Weights of a small transformer language model.
Size: 14 layers, width 256, 2 heads of 128, MLP 1024 GELU, vocabulary 2048, 11.8M parameters.
Training: a variant of Muon for these matrices, 5816 steps.
Each number is 128 + 32 x the weight over its row's rms, rounded and kept within 0 to 255. Layers, rows and columns count from 0. Numbers have three digits each. The size before them is the row's rms in percent of the matrix's.

# layer 9 MLP up, 1024x256, rms 0.177, rows 164-218, columns 0-127
094:141160126110185090099160183130094087146108162164130121151207106133124095119185167189128119186117145088105126151132200124082147078138130146130093133094131130176111127118153112079072102069159079087091131078157066140105158188090089154122141128129113155163138193163135095179103133102098087091137179145143142111087129144144147159155143131121137094151074077041167146115121139105114120142097
101:109130070165107149119067128079122147160145138071147175162162146158125115066160138051130189154141103100153106164145163187136134079099080131192076123110147094123100078142161127153165105138118132080175113091126156164143109148120096152147133180120157118117103108157125136118120115153108133121159093144115110110109180116075115108112136104142140131142040159186150110159106156087127135152107
096:166168094161113111144132131092110131101113129092161135112146130154143104071155140109083110135102151143102223098152146082101077111115147076163148162140115182225108122128103091131114079104138162155155150107104178127141185187143151130094105152156098125197166132084141064134168121096080105118187152152181102101136142097145048152140199136136121111174132189143119122135133093079158124147186
096:132096141090139083140142167134095188159153106084128146136114102086151145143140088139126098178139147184100157092154116120122141147103125102148082160125090131183174104143106095119125036074145161110161159188152109140149144075184121116086127085134116087174117097066088188105058140096182175110072169116140126121159079114136120075143155094204138177130093110092124058165162130128129121199142
093:147142198130134140147151156095122167119154130118097148172118074134100073073092184065119074082146139074152123132140119127181128167144093124152089157116174129124132074093155116107139106048104136116127171087145146169126122185173040184199111109123116125162063124102144116088131146116151125126093115114150120135082109143141139178176143090096090067125095142107183100124093129154090154137152
102:125154108102084105179131121163214108114177125136087149152132137124083110161147144106149129159126147066140115101139107171142127064120120107186118089073121078169195135122112106128100150094156075127137142124124114074109122147173125097121109174189172097084065158128182120133120110129115124134125186079109130185108050185133147121077183165129081139075112141104131146157109059112115125172067
096:133203203156119154154119129117135195137146114146152159141104110095154130093141052120121114089162112195136149105138128091132132124081090202114141144141167162128147109155073123148135126144216122098149095096135069123166100227120109092117095166119113171101114120125092150147124104069133165096082115137123168119102132105081151148132142124131157190115122122138129103192025066099185146095154
096:169172162162134155181155101178132152136145145114098165086152138147055100110101138076066178120113198193132165101144092114170136141098158131194131112083119139128105152171097076153122144134113157110138132103120109068132099132131116164114156091134145104161078141141207180104143112059141070142118167176112089185093052094103087196105152168093129123082100120154155109138104152119192118164079
105:107100131170121101071208112155132165084064120167096115137175129144100128131158108110098091132131169151157101139154151138177118134143125102102139177092122106120039176154125100095168142145125135106076100192125033093130116135124078151153126104108105091122134123111115112147161128110189091160098140176139159167095089160092120133141147091139121166143085114100129132099103096110127121157145
095:180141139117138160112130090141099131093089110091129197119147102139190163083172110165117164058092134110180160115068174150121045187085108139182093120136160211123147155136132141076145120171153084148156079103165115132112140145169107112151133155099092124178036085156096132080118098166106141145117075158121086107167112110158164177133102126106151117138149156166144112141085094139136095104148
097:099170189140147128092100162148083135119206094142121080117177133148163130139164134152134184107098145116151141203141148132105105121109088109107126119132106149097142119186119111108162146186179140081093057155197160127151197169157100137124100186107105163062110095096092157134116154113146076069162166073055150143186153134131139118120108131140126153129148088104126056162173041128091111163132
099:155126139148078168169111110099146157098128114122179132090140166091142197128112150122150157139119061106126112161102105055160120146075139087102088152119146153074133134124112158106204108140170143136203169142127177108130163119192103146137161111127179132087092059165123099069119107177126117107110092114122094178117152118130140108134168081146107156101136197109111092149103126118143132121103
109:153122140141181115171079184072123204141103116108084140159106092119101145123107178132119102142127123134172152082081176087064080085136121098067091088127159130073151134162103125122105173109126141112109120092120127128107121094187109076160027137133099125155127162104085168128150122130170095125154155147104151207061097045190142184154157151184182132073074153128156146119082149152175123130111
097:093200140165104174085179125112135110093138101104118100118122158164096091104096175085168136110157129159090165100104189113127165084143134107090132142133180164144159191121108102144104143139126153152138153132109118132128173145162145130110129130117077089147045159147111080130153153123174074146079112058119115159072103087148175094127099114148140129134126136182145127143119078118083113143097
109:053127136144142083119157203165115175110133168096084160173169129185124189103133103075180160125120132096132104126161087119084117144031098086164109189087124098149122074143115150136146112122067089073125107188148152136145167052154117118132147169154100164089209111108080134109119089164118124134153104152108119090088117072150178124131106155145113133115220088134099170158076161114162127144111
092:107092180186165164155139129142143154107169115185147158141146152107095128151145159137135122055123149119174114153124165142127111137153074137124158064153098164103094093129095136159137134101092163168110085143113165158152095173071110166114111136123129098108205122116101162123129124154166113120076177139144132157108171114086102077199110078156153156096156133126094114080101026099108137159066
097:111082145157196145066158134097110130168117184132164127176141103079101132165144105090145086136133115131138144139156118130182089156078109114086099075157115168107156098099146117155029097086101135151110125096154136147117116150157166114127156171172164109138147107160152102165131089131155113164130102121150104146156143110219137092153183141170166111131140157082139105159121113103098113162123
098:140127094154132097149135065159108116086131093121103130129138158138107147178111084164165124146068170089118089122146115190071102142140131126077142147175123149168134113177155163166143101151129136063162083086156120096119191112174123186104146119107166074075115089088149118081105138106193102152128133096080166125163136125120098085125147117170097140111150121168103117107066076124090170132110
087:121155161106124163113154076122155127147157108160117093169170119075150100137089105112145072106136143092134170121168119123146125166128178104187105092139159117121149092143143067153129176157073189124114126154114067166187131114108118142094107108158095120207123192123193085170083099114040090182155087138114144065113109084128105107122171110077104075128166091123138164164133185142094155138096
103:119122115095154172105176124116165112152094207087093122067110125099086116150128151153145196147131122135133097149145107166128158161119112121136124160153149152101165114178107073119100102148145127141132048162149160173107188106061130128177161124127157107116085098187117198090101206081127129146062143178067151142153130091081113086154166138152073112102087162129133121154060191026129068108118
099:143138162157129156126112076147158187111077108132102129137117140155102158086128135188142116149132110162153127145115159164131133117148087111100183157184145082144108148207126141127106117065104160086151156053096117211157092148099112118154122138149085100080081159123153122143139116159133155134131094141150116142131117111091107144138142075114153148160160167151165120147179055170152043174100
099:153178134156129124083156137169151156108141171176105158117176121166132175146128083144139115074112122088082064159183112090113120157065115150143079132135100089120098129158143109162146157195105199096148082139155100081120091121145152064080158121127114061112104176126122154131070114107145148126127129137173136091074157131159103064088161109113106128164121104116131108117136104129151156085129
103:104122169209095115156124144091105138172193177122105150106119163112200191133079111190156095115069152154122097074100167163096153121127137171091111148054150115127129108109010134122112090106151122057136098166113116120142152116114135179148064178161169111096103166107092146099167143075153186095115127131133100145099108127156133110080152080178144125125099124135173148092106163124116115142102
104:113122132059153133149129119137169104112153147144161109132209196139147160096134144156120116138115154129117112079100099032150154119112193139140082174101140109129124114176166189125127087107127104160154138188135120136110112189106108106135090071136144054119156119090121106118145145130085181148127132151121143114084181087156122134143210103088080047161150100115142113165151114111124130120149
092:159106078082144151139170116176104081157077130135158100155090165134181173087140159107094144162116137184101124079179153116142085111091141055125133111137191187158122083060131089143155151135136103118161229135163119134114118130166140180089139096137142151185108147124164113145103142134211083066115128163122071120127110115070113082139147142134145114088135067131087113117168122067153112114090
098:099110117050140068210139151133120154120114129096131110095077124138154159081101098154057092081120149136079139155197135136078151135093162178179159162102124203082137113135124111095100140120118112125192137179168081081166101118141147127106130131179148157185160105089135134110112096119117100119135111091114194132130162142112142133149141151154120155153136127116144106132135078111134157137076
098:122113142116100160122148155093128126142093130118111149148112152103097221073190167179137178093104131050136121072142111121123140189139079108168184182075126161073125161052154157145164164154125107121081170174109135148146097101220147156119145156064164141121159105129127155151061159207151107116143100161071106098148099135133129098118137149130135067099150059147187075095103099137109141076073
105:147000102115138193113103130079134113136128127083136090192134101140092089107104137148117156183146153102114145135113101168095070147142170184141127180166169118098129121190155093178160095134101162175098091164103117122148169115120113131087112123111101110089131141156128110141144119143112107146147063106105113154190148104115091117091161132202106046131110151166108098146117142150166112139086
105:105159175178143138115086156147139114102112072137141159139181132170127179148108181105163085190110150092172098146140140094095139126150105109090137163120123109158110113142137100145157116078162141086142115108097140066083127164145086103119075193100125150193103126126142060103111180154121147138187070163183121099124079093119072098121181106196128104113111104137129113158121086120142150137062
101:136140109109105160164124144163095105144101120107133083149151107115075208193097146068116111087157116144130112096109101131087112081108113132099085124130155130098131159162232105255176171124147162144083112128131098186132142125168098130145132081066124090130052127156124110114112119121146108155161150114089079138096106176176109132152159104177111142147132138123132098140125140080161130101163
095:168122128067065120125116138194204156152090154110153147095124196181136156121150068138127155078175143055141106148069096102122172111115101127150125123131096132111124145162110131114146152169164187124134119140134127137169088108115090144110092117070176095104135144089099167129152067109127109157121133144090165143108209106180144164080115176119129168118112119124091173134125108128175107128117
091:175098135144133113113157167137149112137131143147172139167142075137111107150105140162138083097106119097128102064177124141117148113181122186100088157137138081122097156147114137132158088134147132129110115159131145176091160120144144157126118213077110133080101159107088201135122119175140091083105105136139139166144062143137120146183150126138123088156078130183074089094125139179155110116111
099:082139135130181118151130103112170123149165173111169148099065075110098082147129097136117080066117152133139102140150149142116110068138130180139174182086097117176096064146128117151144049152125157084148172071139109072109153054139232117139111127122102131130154085105146162150126106125147129124204120119125192126088077128144115114143107139103173089089128084138115153160133154171110131154183
097:142221163157140107158140150139098116150095125091136101084142120130129147015153110126137152139121138125082149150194115156111147102173087135164205106075071157100110062145120153127115086154139163120134093105129144090140146108146122105137115131170115167095098110059003145136161185149128162113057124109071169126165131137122145092080142148146073186070124140126167100142116153145148162108163
098:109155124055104104094138137105189104051126138071194156171104101095090154119155123130117105137095130141130113136114164100128090136109134097127144126101125109129133123190136159086139051066122169123083079168153115141112112099130155148167116103073124148131153085133130153106218136164162168187075106126124136069141132124195127145203147113233085148115155071154107164126117103130108085135114
100:060139102107116136100145090160066076123126117161176111159146120113175151158140099035062134121082129121140053110103098110169078156141108095123108149136142129149159035118079156165100193141178125151175132123137148155156118130112196115124116163102133136148159143128134146125112114111120146130068070133107143117112196081103157134166089142168201130100106148133087155128095150149150176190090
102:129125125128121109087072130176161153141167096113062158101084175124140136206187151148150129119051164115171189113181105109156119126112142157080173113152129127113105097101061140168153085094088126128182102149138109120157184116146091099129150135114121134148131137117091176137133081148111122117149152135125160150139165119105132136180131120142124157087119073155143131160127164123094136084127
102:112152163100124088124093114143091125078222060124160175126090119159111138163107148197140085146129143173170154094122134103165124168127131120102147115089145152157119111166144151118195105132092147121124155113097152151105137096159054159128137065096098168129093152183152135084189113136061160141137107121031083171133094156153117098117114144138039070106165168072140116173129219164110093154181
099:117119133116178136133093139100084154153097115061141102126193152152125109095081114136148114102127107088097075113111102113127154136205140178133120104116092113132141126077098148169153119151155094150138089101081131135120112126156079028108153112143100179119154115092136128136105202059113155098166164135141136157141164099103099127097113136122150147085087081151061190136112188131183064193122
096:124137201158138100125087150163121087145186183136097140099165197156120146092146139104177084056101104113148132125117084142106143170105120129102076118107143157217155188142147114178138107122130161140188133111153142112124103133111117090152159090162164163150138149143166195142132060098130183127105132122055211157147120090093153080109172102145154103133180135056154126116093172127134107134081
103:088148181165123154111063096122142145120092120147084088131145107098121179153124154161151114157160116079070139080178146082079144141184101132133096172129152139066132104117079120147113060104151138092106158073117132165113126119127146101159095121168124160139202117121079118152110119169071188080116117130119168127185157103131056176123166187130117142068148104099094097133083106142084115178090
106:151100084187175156173162138165144058062096134130161152126118170098128152109111131161069140164133106106160154112082124097149140126137131117148143133128151140146152150138084139097118099109124144103155130125126102086141097201091150114126164124193119127187099092119123140215161175073149198094144072126090191116123119112133080141125079147149146131136169163163154125153224181104092124127128
097:135158128092196095145173150109127093123109138174099163104208080086139117124099104148107113136179136137119129182173123077081108158124139107102133185087125147149138053098120141074115106091143165129122122133099182147133180185145148122130152129123103112117187102149083145153132139120123079132153143115153136158082119143105099168090131152090119129152129137127145115092078119068107160164091
102:105071089119137102122209163128142141130124180195072149181094084070153133127120199125150131127148169166135158079135114137098135132137080130097071158138148176119144155140125142118130119128152166154082099091098150092146150066168132101158134139095102132110183114162154092155102174116094093143154097100145159167147109126187118160193167117174070142110065116063200147105105122159124101166186
101:125083112148082087172163138115173102115197110116138056138213084140131195168161153132160105112112152156123123132118155118145116124051069098138129097091125186115095149185173139122082181123116107166075100068158111147122111098090152114116094162145100141097108154201167133152094087165120062153134126099100147106114109091102067080091187093085077138125104185150122149123179093135135090101146
103:217152136107098112144106095084189085141114114108141139124087126123114185122135116088112121089123115125144092118091146080101120218114111191135145088095159160139116116149089133093129145098096123071218063138131128120136191116154158126133147147155113133092089180133104146111117128041153091114075093185124150105132148110107152153119161111131093207125105163077133180142166119109130152140104
104:129133128124166105121133139157150014171137181148142160145140155078146154171183122135147149137091105152094165098145163114133124117114037087138104095090141131189123178097130100082129103220086129148091066134179194116174092129162181110100162088176117118137148147179089122128104104113101113105101117186129091131135087072141154079136219092116184115157134098083103169178147090154092128168133
093:167086121125158163166118126173050092111163119088148186072169142116137079112111123134065153059103176124093172106157128132083094134105071097110118139147128188091097175157093173223179138092079158194160115143142057160067164162099148130158153146156155155131127122127081147127143145106153183128122106069175156122140168097124076149150117117118144186158073184142169088146068125132164107139163
103:155086135124129150188115154120145098133146095159107131121102165127073150114125139076152149093133155098119152113067126178143169142140080114122057135173123106112096106125084125112122116098096156088080153075089111141110112141182138032094163146129109179144120104124067125093121127095211126085159133173160135114149130105066142146129120091155162111069144097087134104151115141143188167146132
098:139088152152066147139099069140172150122153121187133166135086086132135125157148144146146110123085170083119114096126145132130158214152080162133160153156093101127135138167140152185102151104143114091109095195167149155107147085092125107142146062153139127103101093139080127138129068133145137144131116184133088090082124149125122091093198108130142167113042125155167199088110123117111096097128
098:095103102076166069102149084131125105097109116165083116089157103200105107128138101164063161103194140089164110123146138193071064205151133129112128120116142108119176090153154142086125147127150084085110146093169149116105164096133117211138185134155117102120135124157080121167109128120102110177155100146121106063109152096110131064131108129084148113096119110104103075114145146176226143118159
097:123176134093169230110132179199161177128115171133133165137173152177094150129143130136140132130080153120107133152164116146131105131120146118108182140088158144155102170146114110127107060192102099188089187070077180153153147079089137122150128130129106081097160112106087097133150163117134096101166095150116144088071147148120089178130115150122096118135112149056160102136118140151121121147158
101:135080116097144107122156106127122146101170165098170150171164131185166176096100089149144124070155188128147123073126149146139133114128131103157140134114140137124079138181118120118127089150137140164142166162100126109155138153142128156099174143134174179111085136132195207088047118168122111108146063162149144177085147082150165103176127098173175135143081131098106092117131115131078127205136
101:186129111139164119132115181159141115136100132088104138118175201137125090115097115076125133117118131100096123150153099114117121138122109153145145085178158074092174130099157117147119122068121101138114090097153102074120140122167148117135111098104141101190057162132156187142165089055152120122140140131124125174127167093139148123130149113149128081147143158148051137133119151087108140155096
106:110117133117075100171130131140074134042104106133120120124178149130157098106134121133123132138154158186128138109128191164086096145147189146085091185127177129136079135138122168127158163100136134125144162116112157163089150119068097104101074118117116071188165079114134118162157121119107136126116131160150154172101140079050144135140174116091165097070134105184115122143085096154094101148132
# layer 9 MLP down (transposed), 1024x256, rms 0.0678, rows 164-217, columns 0-127
098:078146093115074053145143123094170128137091091125143165201055186160092143147067122133099144145097091151140149132139131110167051159170168217143105113126089131110119095120122130160161140177089182094171160183082112102102109121135111139129046159142144138097101150103171151142121103114114099126144142128116089114150112158048171130109140129108208104085106094146166077156129145102137174167157
103:143097141112132136116108138079130094116136181130124104139142143162122133188105147176183176139197134128126138142170092057132104165130172072076090216126169148089084069167173156130091072122170102098103113106109177144150186157198148159103137160173131152164134140123126153085146180125136102153127119150212100065180148180130116106160096069125145132038124101113108131149112063143170159144131
093:115132123227137138130131099103114104127151149145059069162089162135116175093143138127117136218119086147144068127140122204106118163142144155045105125115122103156162118104195118152090040061114159133066154133136131077146092121136065135101133137092157112111122136123137141153129115158069096114075131092147075126094088078151060145151087156096126158186083153189090120164151116161176107212121
095:037149108187130119111067079145111152099135109176184052150123150146186169152112163119118135145198142129110045150112090138124101093125183218182104163144096166126170171078161088077116087136072107117148100149145155129121102177099097210092160065103115120111150131115115127136178159140110140123099131095167095141083155126145124137163096142105148112098167081107122174140128120095090125112148
097:148186147119157154102109142181136141166141155136136081112096126106087088151137062112107176104115084157156126187121135171134111089106170097119107138158120114208105125179139176113123141139149041115098084156150100100123137160100094085160164176111125125159106156151183075144136098159113121189092161076064135131141158134130147149154154120072130073151129106080142058076168069134146093173157
093:147101131111136093166087119128093136123113113137086192137057094127113103137138116114069068109101155152125173073155134132151145122093157130111145144052222141144170086109164132205049126135109107133135118167181112094100112107171184129177165090077100190137135120139158128099137198162114100092121155136133135063143141113150095130152156126186049160113116150164120122136140127178110152106143
103:171135103134105181093128120138148085137157172113172113164129137089211133106137110065109100042156127177123113188041124086148104176150113111129136089111139169118115149071098175154156095088136115111131130119117092146178079097137120127147105163132145113140170143169130150169182112166094155132084149151195104123074129145113063141080158114150136104062170119100134076184116164136197131149130
088:104089061146122160150220080043142126134123100115147091111122167137102097107134125203184163102073119109103132100101121170126118144152093160115147139130105099113114145118120133111180126116120180156136155126140070071067120173141166171155127137113114155100097114111121217137096168150107110179077078130165158171100110132114146100135179190123104131185157106082140098133076124122142168214131
100:155155103160147099136115173191096174165125165122094101154091103106203142144126114121180081099046139115096107117091114055097173120184067114160144050103120160160129081185182117145081116085077120101169169126128101103096212059103080142082096153147147110096143129073164139140156120183133153127143125104093114128195148131084193120128120118153144075153163061127121164095126147097092162115106
097:098167134118099045116051150147138158095093122150112113076114111136177133143117100143142164147144120200116153164096170121144147121122041126122149138126167075085160141132055104090129128132126100111171081092136051119093168111209152087038113107183073165114102126152115136187116096132114164053154175125126112136182122067146163162181120060128135094114119129117103147146181145072128112131148
092:156136108154075140121146089198152121151113158114146148110118171116141122145135113091180155107141093161102208090132122167162130111078107122116100140209133135126136164106153087159100160126126126194064137104081098110107108091113168115119145133120141099101108177102078100145153107131154131103120131105116089145093125098140108136127113121087174122106122102202104118109155089111148171124137
096:158130130134133116065101082164139073132120151088154106157169124059129076153135135096159160171071155115114112143107084109124099100140095108142099195134121116077076098152161123103129123171133104180142097088152123166115133190123181192091099170157103086113116182138139083145136117069102105109113179136144112183096117116220142091121082114132241118111093084181147145101168119081117108141152
107:145142209147128116182162107146107135085118092121092127105109126122180129120134169114114097153090130128129077136165082106129142119138140159144099159153120143156123135066109207171125162125118118169185087063169146111168095080117140189134122126143129134125141150075161163091150094133098120112142087090172116071114176114136125104142138113127188125107171119179134103182118143124102099066150
094:160179116074118067170122120172129143106150173112094197117183098098073132152147122144072128088120140102107119144181108111150125127140109125128143107146142117111132101113136126155151099126126143168133126147170108138134115072112127099150160146127122146113149146069085157109154140171200153092110109162173130098129099155100160116159147114103132115140080095143167083099122142094132131117182
113:150152126165107068160092093096146074156083115120119135125152153151138102150179120089074148111158118146143159142113172063128138111165128121126092079137139182147081139092158125108122192158192086091164094142162153093105189148114142127144132124186170106132118096062051143108159089150166123123158135137167152179088129143115120067063086195135168134150132087091161133114156088147164145199125
095:151147118072165150091127148164062132161155116119134096120151165138140133164130087106176084131035177170075184081165134122078133140064095093142138070157152172140143127079172174157162100165123141133092118133112144155106153134094079114140084061135158128125143123174143091119085109150078186177106137124107140064166091147112179129121153097096148118139163148141093126130107154159121125156146
105:180133110160155149110123215112180132119141119134156100153133124167150110118159186154101137103080100099116108160118108110090118117164128125141122141099124170130188089107127149131135082092145126135128149146148152108125106095154131111167103038169156133080175112127180118084174125097116126189142127121146140158159088094119125137095118145122086108201163159128173152118153170123132119145189
094:119151122107062202109158150108117069184105150136144101143109119133102153165140152166152156145150094070135172091121120111121187168142095101142166093142110129149119132148111158142129192164096078068098099108145136205129116096098121131111094081149132120113088155122114108170160152156131096097128130058172111110086122123076091076122068150207101107081130186150137121112127125154143173168102
087:150175162124114213178182080119126108159146090045123188105137141128151126123143126179130119109106162079131103074136100131130087168134168143157081114098167103166102157133143115094075070140153123077088085128115108132127117158084125208101146162126116165137127162084032161106164168137154165179134113093126185117067124096102112158114084072147139125115105183145114150082110091172102115117169
102:137120125146079153117135128173164069141114136052193036167119110102135150070136167106140128138070091121152163119149141100157101169145133118145130122122125146143129136149186188114163186123134099163118186117144127175144101082149113113106138120194143164182161151084143092171147074068152150133147119111122121121131138147181123143163169149109163120148134047112079165098200126135116160109164
101:080167080080092089149154184115151152165084166123162165120140065161111169134166082092058174086161141133153121084134158112165159148100166119117128069133126111115131126141151124082176151128101129139148132159115132151116099090136133149129172140090163098097137161113108130084096175091116125097143130167172209116117186148147104089060180129121152154133133115101080091125083104143182104105176
100:130114124133171122085130157083129121157094115121109158143121144095121135167171098093139137105088098086118116089108076120131143086103122175127155088136116178171144165143148165111123121034129148130078129156122163115157117121101147150155179149112121104084113125097114129131122185134168155170108167112134147164139165186078163144115093130173190135150124164123118129097108177123152141149108
107:168092124194072052134166064111111152148159191164141101158147100114112095126113100116161114088120084095160131091153110140112125131171130100107122123113097162130146105145122117150102109114110134117140144178055124063098146153125126170110167189160131120106070160131147079135131138111074158157181177116094150073157141118161085138196114164123119190097131086121175137110087139135118176147150
113:164116112121119155121143145162181139190159074141100076125114084137109148148168127135077121111186094093189172083153132099172120117129149146189138083113109130148148150119091088122155091149112134180149140037134143079157110161158103092166167107119137110104163144147177105096090116135130209133109162137101140118083123124097125148182154160085120091157206115121166183147130112146152120093119
095:141136130178144166081125104099157110133126132144112121114140101143169071142129136109158097151145156214082162147112095112177036101097178109107117079156107134117070158097125124144102126068116118221129052132151121132106169136157139085124102113077093119109105253137149139136175135189087118088143095128125202142086141122102135141084109135061179124147173095151099119123094135145076161189177
098:136185110147183090179167127073101120138062105157130170133193129166063132167076098154113125149147082110127134174159152133191148132141133174142145136130057197116145109083092115087143163123145116160085165109127065164135155111097098124206076135148131115141206165128081125165168125156129128111172139155118112182130143185135152099119117129149098182068072137094168092119111158134099090083134
092:099169184097074170162122108194165120101082160139211160133122170145070169169129106104155027168126102135113147148117150096090123094122100104109063121108118121108116070105070153151131165148120129120103151127128127156090099132152107123163115106117106079188125189130145049114105153092142113112168066114123110115146140117148153195136122113158155101146157087135110120105155120181109141152132
100:161189115129111059078107129191125170047109155159140127142129151095111086101123111132121118119106150163153134128129161107094136154146147117144118107159110051120118144137132143114148198143070134068123198078174107152120116148095101135119135128160122189074108160105103168103102059076117187072155149146132114113128172125080132161156068151161186143157153141161154149129151103159149092119178
104:184141069154151108135130107129141121063132098147200083143105139125142147115137118139120097111213187136131135107121127139119119149148115152109121134106151104096133107168179131130085101088119162125172163113110161148153157133137126105084112135194166182100108147165152149164092139110111074139156176100135140056180151077163121132146115155082131076121185122087161151101087143143060131156158
102:133132130133115122140096158078081105106158154123140101126125128137163122101064189102155139073069176145131062105103167157090105169146100177117133104163150194152122135139057109138123165094175151090115083150164094090140107107154124145085141102132089146149116101102095154127172130132102096136122133148146091136074169132148107068085144090149140122127126158114145134167187135113062160136104
097:143102130103169065125168091148121149144172134173089098096079166074106073090100141139150139090078212135164115080117131146096109143141163138113113136139154108121121132063146149168102172122085164142046126113122113095097100139110105031113118118084100164177140112169209126107107128168112114101169162132198093186141142142185168096148109062089133066139122105103165146073128131123093100172148
096:153173127122105229125139121110152145079142151141143110149147169147120088184132127073144203109099150188160093099141174156100148133150089089119087109117124126150144186164130145128147125126115109125108163138167174151172076070127139084112140127135207093097080063097167099149117118155135064165099153145136096102098114090174123138133106136076061134117161099153150151202144159175076131104131
100:113088086189080049130058132114164100186188138112078137153126115037150133086043106182162146090082130153156109120156147138110167118157187160154133158100116129132144150187165148133156178138145056132112127162139155146118139085115082130124172108107044154138134192131081131154138108135167060053148161151138125120159158095111128113078128169154105135049088146144163146078129139112107171097125
103:124140115141106143113124104131116152139168119129113146162138107081123143170140156155098124124109142099151133163136115134124124076162108155164107112099181084119159189110096144159170179113131112140092160127088123139143143158084147059156039114140141180176120099106166102111185176172043153118136110062122114123166102130061080102072100176134153201065087126100139096124134087139133137144136
097:116110156106173144109150150098074161069111086092119071118071114113114168126140148092065176130160119144156133151115180099092110166139139126123138106098140151128138115128141131102110096176122152097131126169089154128116148124138163148078099133124181135143087136101118083074139102088159092091092124117183123160127206161138148132157083140075164191226086102146095109112145089150167133156166
101:162108150158143145101103150109090130143115101145130087093126106096128150068169141105125140135116087165109096196083172082149164192058135148170144141129129162082076134195137132105139116091156093212098137124094111149088133139168124133086153137137114099162126159073130125071188153096165119120135096127104158104086143137072169103125145149155146039135159062151124143087156166128103135174170
107:148129101137149106084051071140132132131165143065140168067092105128185126203143176162125116114127120109163158158100125167129162143118112133064109143124108176148113095197123120164098079132108077158113129134143167157166028124095139130159107158160111150111118129103113158072145106175158103102127150134147125112076129086115128136114067120124139090092169146217133062132160202143104183120138
098:163144105072068140182122163177139156090112124120131126148189090121151099162157189162107102108127092087145183181089121135117111164162107086164074089113093113174074184152146102146106091124129170131141084060144155179076129156158083127171089155113140093078155122078218162126211171157194174077147120178141142088103092144102140104101128067115149090151180169120165138156142107140171100142134
103:118139116114150128104080135171118120097146174112103112146154131101148113114044136135104128133151158128082069117074078129119185099121116158143136107167095162135164111100114122145058144110106144211125102123115089161093093123143185162123138162107092104132162161124134117079133181084119088139116056136120135121129137113124140135145125099121142112125182048151099095215141168141150144163215
095:130088090113145130144121144096157147095088153133135116109171142116127128144147069143080073109180141151167122111162127143118165046140108139109087054156126157168171130125177107136129099106052116134084130083143188096135103119145132159111104157104118074146125158071185148178173186080129201122192130104160074087176124161169118128090103155114157080144141091140141116191158107112143084135157
096:109086094108134131139167178156087113191157150163093116158162179142103133126143149135117112128163142100130140115142123098089118125091153079114122106154098100174048111122061107186142156090153149155128129107131197150094078108165131046088132180089212096107104181184143162147122083153150156121190113150112099112134161161146169132108108144176160147072136167102099172108138120173098199092100
109:153116153147144139154104124130136060093113161120118136096173130208130126163114173126094178130086133112129105069127145187153170083117167115117121171152149183144112094128086127094177100080150111133125068123123109104128170138151116127166162119112084208161121107149188085167055100171115079160086112123085114127144109158038175170147081089134084161108154100109111117150092160145124112205083
097:139118034124145160129114140134159206164114125184146128097121120126159118117197087131094137124111092123157170132081072101090155123066121083094111127119145148156134130141100075106103085096161098121051146112209089079146070100120103152161085149107169167163079108164115141147110145120066133128130121152125088114130087107188139112130146137121120185134151147124080128219140119124141190084125
102:120166116030138051143154147114106145115157118154060114111127095122172152124125146174102129151130152140161143102196079090087077116166202155072122108152134138113168073160118092135117148103131115118119112135120080137227111143082085130156136167130099118191160106190107155089128073163089116101117123117159107080097110156140136161135125105102169119062183115108082098136132120135108143151132
096:106125168137116190132067141144155118094122143112160083118148132154132122164144169126137078155136054105165148124135140069115067123170157115221114064172131146162132121101157165135186013116091092136162122129123137139160177142103085139036073104102120132169157157051066128152110161086124149175144143080110129074124121155123154157183165142159172092163197116102108113114172122104163099172090
106:099153120125133082166152073124140182113155092129161167172114111115115070067131146179133138116146167096095130152107125158130120105082147157155079109112126068143096127175140165183094119171136107144152117200120139125111134109125097148085179158134118142130127112159132145131195135153092149098162112128162153092159132130097102115148128078130174125151146117088143089065171144126022099118154
112:093150167103111143152165158105102105087198146134130214154147083158112081154091171066139191089121094171129118176132139082088100127125126131048102081085115146110160133148130128174130159166113120149114124152122105079183104143079120093187156078132086096159134126100148177119136115073118107121135121121117176124130108136123098148130163168064152172142116161125027102081136113134100145132136
094:134184127104140087075138148088163133125122124111105134145118127143140102130138121061124108129096156129083137085166124125077106138135143137101130103140143144148066098206157083139137150124069074134112067142142134141161134184147116103155102107095123171114093100168130115131148079120087067118169217107186122130100105141125123129178052138102118129080101126071099130110120156174115113130092
103:187140132134050135126140178162131171097100153157118184115180112073090131085116134127141144121178096088085133166156099152110131143182048135112166122147150094120098150101137150170116143144156144108119100168143154119120123077148080112067159090101152138122096125153201119146111100175123146176055073135066138145168084143114129146144099157058096145093098151108124138175122124128117086187128
096:148142090147080191099101107117129064130113131147175208090172110134093165131114102077116102176106098106123130121100127120096130050126189164124142098103089144073188128187127142165163162187108028110147140154073157133114123125121240098121137057156129138094144118134131117131114124148111145129101164116150127145138105094082083116071139133108144120074086109128133150152114129149191062133130
095:146071174144100167122137106070084106108136095093134095173134110119083179085119173135146122163155148086108184119114181186156087100069112066185141168157173131051108119117137165103176150140110191155182130109145108084114117136126150096105062065069186132071122114159136158165105111121152095104184136122070128103102075150147105099235132147116107098164143174079144126153132136111065208111104
097:150093146155179037131083097059176200093195153116139116126085091113109151143112053142172155086106140106168113097191159074117193079101140083138114141085177143118131148217144135157098061115135093153154101100220153123181109119104165156154137126142094108147159099115174138147092149155102146144111131106083104094131134103146178160126171160125146172097111087131121134098158103127113144119134
104:128113128144077150151107152182115100092138077194107111117122096106087124118138153137108166120117112154134146099128105188102111133104063126072071158115074064108117110142101075165105168114123144116080072171141081175145131123141166123103074103115119087149108079098163132115168073136122076096125179121107139121155150114160121149128146128127092072099083084174195146173114133171132144147089
102:146126076134121171061143119122122133148135170124135101127145151101132175132209162137109171171127110106139120145093122120169137124087105079116139128130140158131047138107163151146147126108156135155115109167107151163156116145111137126153069145121140157135167129105114114091102134110103093181087022154110133077112091157131090092168125096144120148161066069068159156116082078142169166086110